config = dict(
    num_hidden_layers=8,
    hidden_act='swiglu',
    norm='rmsnorm',
    norm_place='pre',
    positions='rope',
    bias='none',
    learning_rate=0.00089,
    schedule='wsd',
    decay_fraction=0.283,
    decay_shape='linear',
    max_seq_len=768,
    train_tokens=845500000,
    dataset='wikipedia_en',
)
Each number is 500 + 40 x the weight over its row's rms, rounded and kept within 0 to 999. Layers, rows and columns count from 0. Numbers have three digits each. The size before them is the row's rms in percent of the matrix's.

# layer 4 MLP gate, 2048x512, rms 0.0556, rows 428-527, columns 384-447
099:544459469532543490486490533479556510511526560450436497527502568484489491462528430509446475452524445416565570514511487496417491558497513509511469497528553538461481573469575479511489456527490399
091:502469499462541526499576486549469590406440548443518511550432483510512465496387513494456490517583462498469537558484460559493466511496494518544502481482461447555462468422502555443491532441489499
100:509558507476465463519498523517562458467444500586537550476506512484509535445535490579509433501499429526484517463588494472504511474485509518566528489535464461487496441500528429473503461512487575
096:492471498448559507493511541536505546473474460508525530512468502505467522557502476422519498502452578492486482519423486533527540465532506491565515581517523492537492474431610541485548524525613478
109:503445480481540544439508502505480552541561461518445496506484443496403464569416519519460471544469496596481463561459502509486478528473531480467498369488509525564562463430493577509506514417442503
100:523507554503477478492573536508513567571544563549513603469577494446482457469498457482519483484528511508497445472463497481515522513475580531465463550497468487521549527563529469543492537547527462
096:502483467505467604505512521486483486510488535470480458525472468548428493498481466417548515522526570455518515472540509584453429470504465498505454523471524496466498503487424515480534413408420515
099:473542493549425495428480498535531483547486493470455545538470600518477536553472471473489500513464503435549461473506435497469502531472536509534460528458516470486520427539431469519552521477490520
103:519543547552531456482466490479502546492505451508490514512487456522501516450535523566544490574537482507438510476494455501596542479473507495503502506496540501532453417492513473529498475471524472
093:447519515511494516492521494527516446478537490476553561471499458530530408476495501472417409522430491551402533572460449523504449457489483483451484511548462506431560467536491562572470392505431515
110:548441529489470472463512510539562492514422552501482461442469526506464512493531497460530496466511534494493449497553529493541494457610511526517502543481488551555504471474522524495551518438505521
094:547473440499439500462464478523482534504532484531477561548556503518477506465499510527512384436528521473488525423489536535538533480429478463434522503518533517499500481503553587392502532473405457
103:529531499499520453550533502502521468507487495452485398589504469471439502521468539475447509549475527503470476545563531528427464500513431495554456532491469529470444462447534517477465472462495525
109:450453512485485555442511530559467500551524539517509495447516502479471524512470535475483507510529511514525534421452471484467552477483555417448425522542480474500439483497613502395559538524496575
099:540434465560477517495478470517493518518497573525566506499502500531493438481454546541566503559476482513544484443551512494527513451479380445489542449463557509499522520560537499504460470463491500
101:473514517477557475488479551517434398487511499478485473548517530509525502432584455529424550499548504515516595487465558540507482601524572511515542519527465485574465527497551475539512517506492493
100:520515428473474470454573479530533506489492432519437493513541539515517490428403528486434451505520546439537494538532481542539589495525448483481490477505521588546454564545513524435476564508496499
097:525540433537476428469554538466533584467515493429490462524459512488512499472490519499485491511483510478508520545501480480501486446549472544481526551523530499518490565440503420452530469438453486
101:491507533518479406484446487511541488549458480486426508565545493533522418487453513399497601512422554440510497498478521465476467555464447545509491546487518511528568566562543501437579449501527486
097:495485522545537495530524494486478479423457552505485469515544464438488520549478550455447494510492585577401484557444524543514501501527485551492522464517588482469515474475505498439486525487429464
103:464505503554514545441545524557583595489449531523502390499417545497490535508555442519515534499503486517497494521508549519458465534479540537520495504482484450538519506510445484543527478460514472
100:496501576532439550452386494539472412523505462505532473571458445497452485494514567550528534507529498469495509493521477576441470571512458488565489533508576499472495506490495452555582536521463475
102:500535565523496595486533554527443523450530584531446511552460493495488448473518571495598404463451460438474495527529505477518527431507391539435509494543548497494556472550536540467433451491532541
098:557508489505468581503559455509602402462547536460479562486532437524556541614522470510454487550527498495494430505489536504447502598511470452507412456453506437490466525515490518477518464482518483
102:528570482477519498483489564527497475476461481515491452531435475476502506510566558520524457500574485499427544513460423537578494482497551548491511457467500494473467538533563385529501528485564591
098:554471477473467513544498557491505540463594503510466516542425488563460487579468515491487531551545482432515458505569504562459541515576460463448492494467496535512469480512490485468368480448476473
094:516487538483490409512530517496413484478542493494481538530542552494490512464424440481462450475394481493487561587499504493534495413499511433411486478541585515512499507534401518439503508552519573
099:543479468538475500454504542643450504495484542535548529443442434576480460469447519455480462465505582474499528525509518501473526516445513504459465470457512528452514437476464428436511568509462564
099:452460510459534513490447566477498604500489493513493450508509491526520504516484572508534450489497519518470431523498501510504419455524471498519456430461529424450519430516557471457439523434514487
102:549480469487473468520489569494400547459539519490489532460410499537506579495522534559531467484469498447526485507485495514522520527557489535493456492458522600497445435566502556509513469485460471
097:522498496473508487452451554528521489478497516412530443528536464442530503511566480397421492507472589476566465497500503490592470497469449531483474473525492491529530446454563516479492461482533429
098:446488567532415447468416462473421552499515473556545514480483469439532461483507489474464470453505505442455435489488573522438569440427510471516515537509475506516516523460440519498478448590509515
100:518471554514484492525576581555489484475520497480456492478497491488488463510516421449602550538498532480461492553458486492460512489480585576470426458531506473566545535466500585414521511566445551
099:479495549483514516462516495518470444469516499543518439501473489472406536529531511512523507498489599469515531499525540552458481507487563528459487522547490574500524470524433445488463456503526412
098:443526481525502441418483474501516431489550464463594526481494512512503480490496565530472517499536499429504504444535508454441442406555484432516490509530461501459513489481528500460533489463498496
099:542546487497481498471484500543442562493483491538451513546490446490542469451501532505482533473473482482501542544562512548522484481485516544394444473478414496557558463507545514427469510468433561
100:448507438492441524525565505502457499539533552505442471562509472480424513408559427484512469443554551489558478533571532552479553464565552478503517530533511511505522426519506566442520556525505457
093:422519434475380494530535564513558432515468401484544532440509548487473526549521541472466448479499506497410497506566492466557548525493524538486426486445511505522439515575564571523509474468537506
093:528586473475450488425495545456493538506493456480512534492612529469495471440539504545463514493594487510538548548431433573518468425568477444458475456515530422491453495505503497569542473475468521
108:508543488472488525430484519540398444517439489540551460406560459470493514514580526427549512485564535530488551436558499515489535510437471489519536507503595553546516471525491447471512524470491486
105:493599450418499509490571507484557560502493463482442527576503545546476467487485521387477502543512631473492536449537514577470558427502571499457427531468539516554515472499601543479486473492516514
101:495505504472514529494460522485485549423466492459480436473533611482539467499496501498526545547473476509494471466545525490462497519497481480518515494504455544491497494471530518488487551464544488
099:532452444511504482493471495504450516412511574501435526449484517424447481535474550410542454505579585501458553531404460608507551492493530591450465421482529591461514515426459505542478493531537443
095:593465502542482491517478461490443495422455500472489481465470408503509423515444476498459466486402534495519477485477453565424556574497569449447530455509465472514461462485496610463467379535415509
100:500504483556514499515570467528501434458515487538543529525499524476503522523454466472407526454528529495545427545447470495547548470518490443466473531506555518490496552561477525489513491444436588
095:480488488545477465481547560543491553549486534485531554454528522491527486535520569610461455512460431469430510443507457466478483407515462458494547386519481459457440487525487510529445499498449477
093:494483536525474519569475463594577516452556470486534507497481563489446455510470512528482557466497524466562588524501472492449505502479592507475533437472528481500473570506488426449470477576514529
103:544481520501479624543494523507547540509438496475504438426518488493485486488533467409469539489474591476462480555493506477542506557497496507516529495472507458525540517424489514510601492535490531
100:579541414460487520523523496448531476550516446414509441600489539458507491507518507516474480460511498469455572538438496480417566452513532468438557553477522532453471466511564545544495486529456472
106:515512515546515500481475414540486482464499435510460465503482550474490490486477557518433474501476462522476443492519478515527517487582468481503514523498527507477560549503524519487511531538439488
095:469534440536496485559491465490469522479456523488566416518516488496510529531522524486510574529465523457485469526476484466512407549544467448492456467507444462492480529444458524529521526530484514
091:536509565566520558417535469506493543525548559469472583471503460450499530490453539418480535465546461523505481490436520532523574550488518545504456492524533569516474445549524475466498578500483473
110:558492540467489544466499542538562455509489474530469553469555504448484519549467564474478488544543553507487412523517590529492521475545585560489461433517554448485527568532501551466488533449482552
100:538509468478448459521479522594486516523476498515488552568484486470495448484498501550453527523510491463492506522501518469489558546566462498494493559459531514498580470531526512429524512436498496
095:492498502440509546471469504562435447436506579431515540547515486490511451531485540444455478537545533576536499515419514514465504488515437562557528486518464513473505535431438569493486563463584439
099:475583463507486513475457507529511419515500516576499555464545451513478464562533418479470492537566501481518449499567514499403526546533482475540512514490461525533497505481496451500518541417524449
104:500404538498572503509501524463446514474455479527494475512549461483480419539581495414508516494457583500516468540433527411542484405481413463542553464477517493535461440480563547501500445558523480
104:526513485534430452498499507563554494510502538500498548533544525492502493534496459482522543589553549518474486439477526485488484460437437569549395537530562475512507499534571463492584508553507532
098:518529446513467419497479549498497509518504562456507498550505551480492534594460483497500539611548521483499497513535530565467469451586616506474488487503467474493477496501498558493521488547535578
101:450500477556471548434519455524484508597452480509490517519545553464503476491485523459572481510504511506474433500479470509520558490526474528530542437491508517530534531572506487546527617432493451
101:500506521531527503490490571611427544519451490487421498479473420447509539436464460523471522445433521488467528485573544536526473465525514546434447551479438540486538480422405513487488520399460523
097:408540467497498543485466546505513459534426552545559481450550499523485460449466530459512478423506588502525467520448490420457478496422536526568458487463504528589495493514508506518510522464494543
094:503483533456539527507527501562437540457498497531541535530549511518432449471454480487519509538539530457520494421510462533498473498536430560487459481544549497497509481481515516467494522506493481
099:514547497449435525508474533502545464521547557477535446453547448500442491499415491520470484516557489523565510476463425500514486477466581504501473470548508492544541404531551517445486465388476517
098:536447524534473488526507552536537541625497532554500544578592470479493525464553525492552540581535523526464430491470559540503503476527506509580487436475526487573516439453511466472486568458419462
106:491414529462465545549540458544512433537503577488476493462559447477478453551460498460491549517555609514575516467554497556524464410476494488578443502477507513543511483590472542425543533466540515
099:498437460502484543435483474470469510466534470520572516421442465461501469470495487521497470555474490473565485517506457535413581507478420570565446471482430512482493531452490550470503419512528466
104:474490444513568454433464490500542498536477424492522545422485459513520513489480492498539366565487532514466513551560575527487469512533506564526418446498551503547531468434524596451513429482507475
093:491561501544476444484472554492546574489539618472570471543584463432456576494533541466435459520460524420483529484543526557490532508571551456452439548541470431507482530486496490386487501430512574
105:482516510535498531521515524500494566467504538525432492505486509505476506497497419488457535476472501584431482466418431539504569485520484466553521502507558469501543478491569554462548525493426508
105:493590422491466478464525486472522521543540532539492511513517532467463491449507527569451460500493460513513492495574507486456533473560485519487387491431519459514467489513508453525463451504501485
101:436503504459512460500500452538490444528510546516508502529598479479506443566505508444486468486491527496574530549460458444503504461522584412483501543515479563446502513506453543502512560492493495
100:493532542484479480444531520530545493529465519484486529485576431450537522526494539472566470513507581475499516442486544503448475501454432439510452450518536501474544503535514534486474523471480533
100:432538524520465410511471501507433492427511497585464500551419560610524490494555547506502456489508506456427529528547452543530518481527434497463488451531518517492543482487516547404484460415509521
101:467493558541485536478546492432484564539486489534540449449500518530429536528453462457501579502553538493500512472489493511509479496465489474541508447466534529485422514517524606523498561468474464
100:491484501480524492505505519450548591541493487500497515468502494518556550533500481490508405550479521492452469508473436445502486520481491435592468583518524556589508460510512473497416450498442589
100:578537517519553569483504492486521592479485468570531520500491453565439510468494443433515479471504552462479558470519455460535429526471536550437492426540517461472541541507544542524549515496451536
097:509565606545528448407540483482543516472466481539511537471454475536539558522420450535492478490533468485501528494515418440537524549529530573564528506489555420485466539500512545589384516503517450
113:535466538552475482405523497523499501517496503552482501542543416446547508481501566472532480444516552488445420495440470488451479507531511516476463460514480505487512482475520519403544536435468500
100:510454489495546589551543493489477441466441477531576408505540473546469475522592472510509528497489541516538492516457455446522467525578443495551588531460434511492479507517532459497455464480476529
101:478550442569415539523481556483463570568463506515569455558486491472563500509534463503444513509515494461560515502567544471497507525478462521536506505512493507585571550448543529550535515477457469
091:410524551524479474454496427429505477557522484517499516500582465518545499450399494516447525529506482421517501492483529495503444525568454499487540436454529442473443491487530476524455485573529536
100:485540439504500533437533466530429485453519506510525549544534444457440504483483514483421543401481507532518495552525453525496557472447513506463407470519450577425451523540486571433473533462536512
100:518544501478526561438496479511428464453502529524509508520548494509495506470547430502539546489459534480476461484526490482492506367498415470515540521447481509538511520476540621525502555530552426
094:493559480519499588509535485463419545465557573456564465520458552569425473541525510472527492409445539481473479509477532569488563482505512500485479483573533518594401476517540613564475499504492445
095:465571576550391453481468504473550407502445453423479481522583450540598433509489533453529489531432537436546470589444476446463562510510495414496510490475535524596454510534536413436538448542479462
103:449487508592491608457464480503533472547482474496423525458469521571511478518512454493462412458453472442540554469499474453488520545480498496530443519434562540435451474534506520558447499423486569
099:469448447456503551549602456468446497526466541573566495472512541509467446469612470480537611424460552504496527468503552458475435541532569485490498480508531490504419499438504548513508508549497518
100:499550555542548486451519548542503540394525511539531512469487463464515499497511496482479493433534523457451507528466486508510527470491460482471425491514487522512529522502521581456465520512551565
099:534569616562481556465483530495558420524526536469519443452503502452524480458507472479543507499495520522500465514486513560493516454572502490493420521511565428546541402568476494503463520460486505
096:569498539559544494437589505527461486551469475553560529545488437461437521530560435468512487542469551536458450487498450483497412484505489460471439504493520472506562457455554498518450589506478566
097:424505484534467440452460442504558444442538509507528553502535551431516495471535445469559477450414519466484495526422468532518527453481496449459523468479562561516458521498535478472458513477500563
098:475522444498491592437511515515518483527520537543495474490490476518551552461422486460548448501498514517487450475510482486443438519505536545519383527522495510530408520506433517495576483473490460
097:559482579567476519457503486463522457508450562531449554448519493492488467562537473575446480477526487469569439496469488534527550492565511458515513534473479449602467453574533493401451464536479516
091:571529555532490444516536443505550530435530528486505637438493483520436456583527528461434483484509512452436518501518493511469419522514540552469510540506522558586454424501488523545531469461532508
099:578478559555524483545491411423468475541455554542512541507508480442392458488541484415527490447503540472464447503505595529520469377593517538489541424548543529561503437460477576481564463495443491
099:485554505490460509470417446458486511541513578488464546508508527481497518515522529492442468437479532492464563468516509523469505525515383479449495527509525494614488458444503445477444499482527521
124:459459512516469510437537505543438505513503497574516519482574477525485512475539494418412471512459592495552518542507510502492492495528523473474494446480616429483502512481536479504482566522485512
109:487463437530459481510498519501525469463405455513456493470443510488486437462538497470477499498453565511456476478470477483473537479489490507524510512529443511503598523508492449496489486533388491
103:443498460559475489544498446581477474510506508520497511524511425464497449468564477506528513516463510516518516460492518466582440471480552417429529472558446540519519568523468538535456547505445526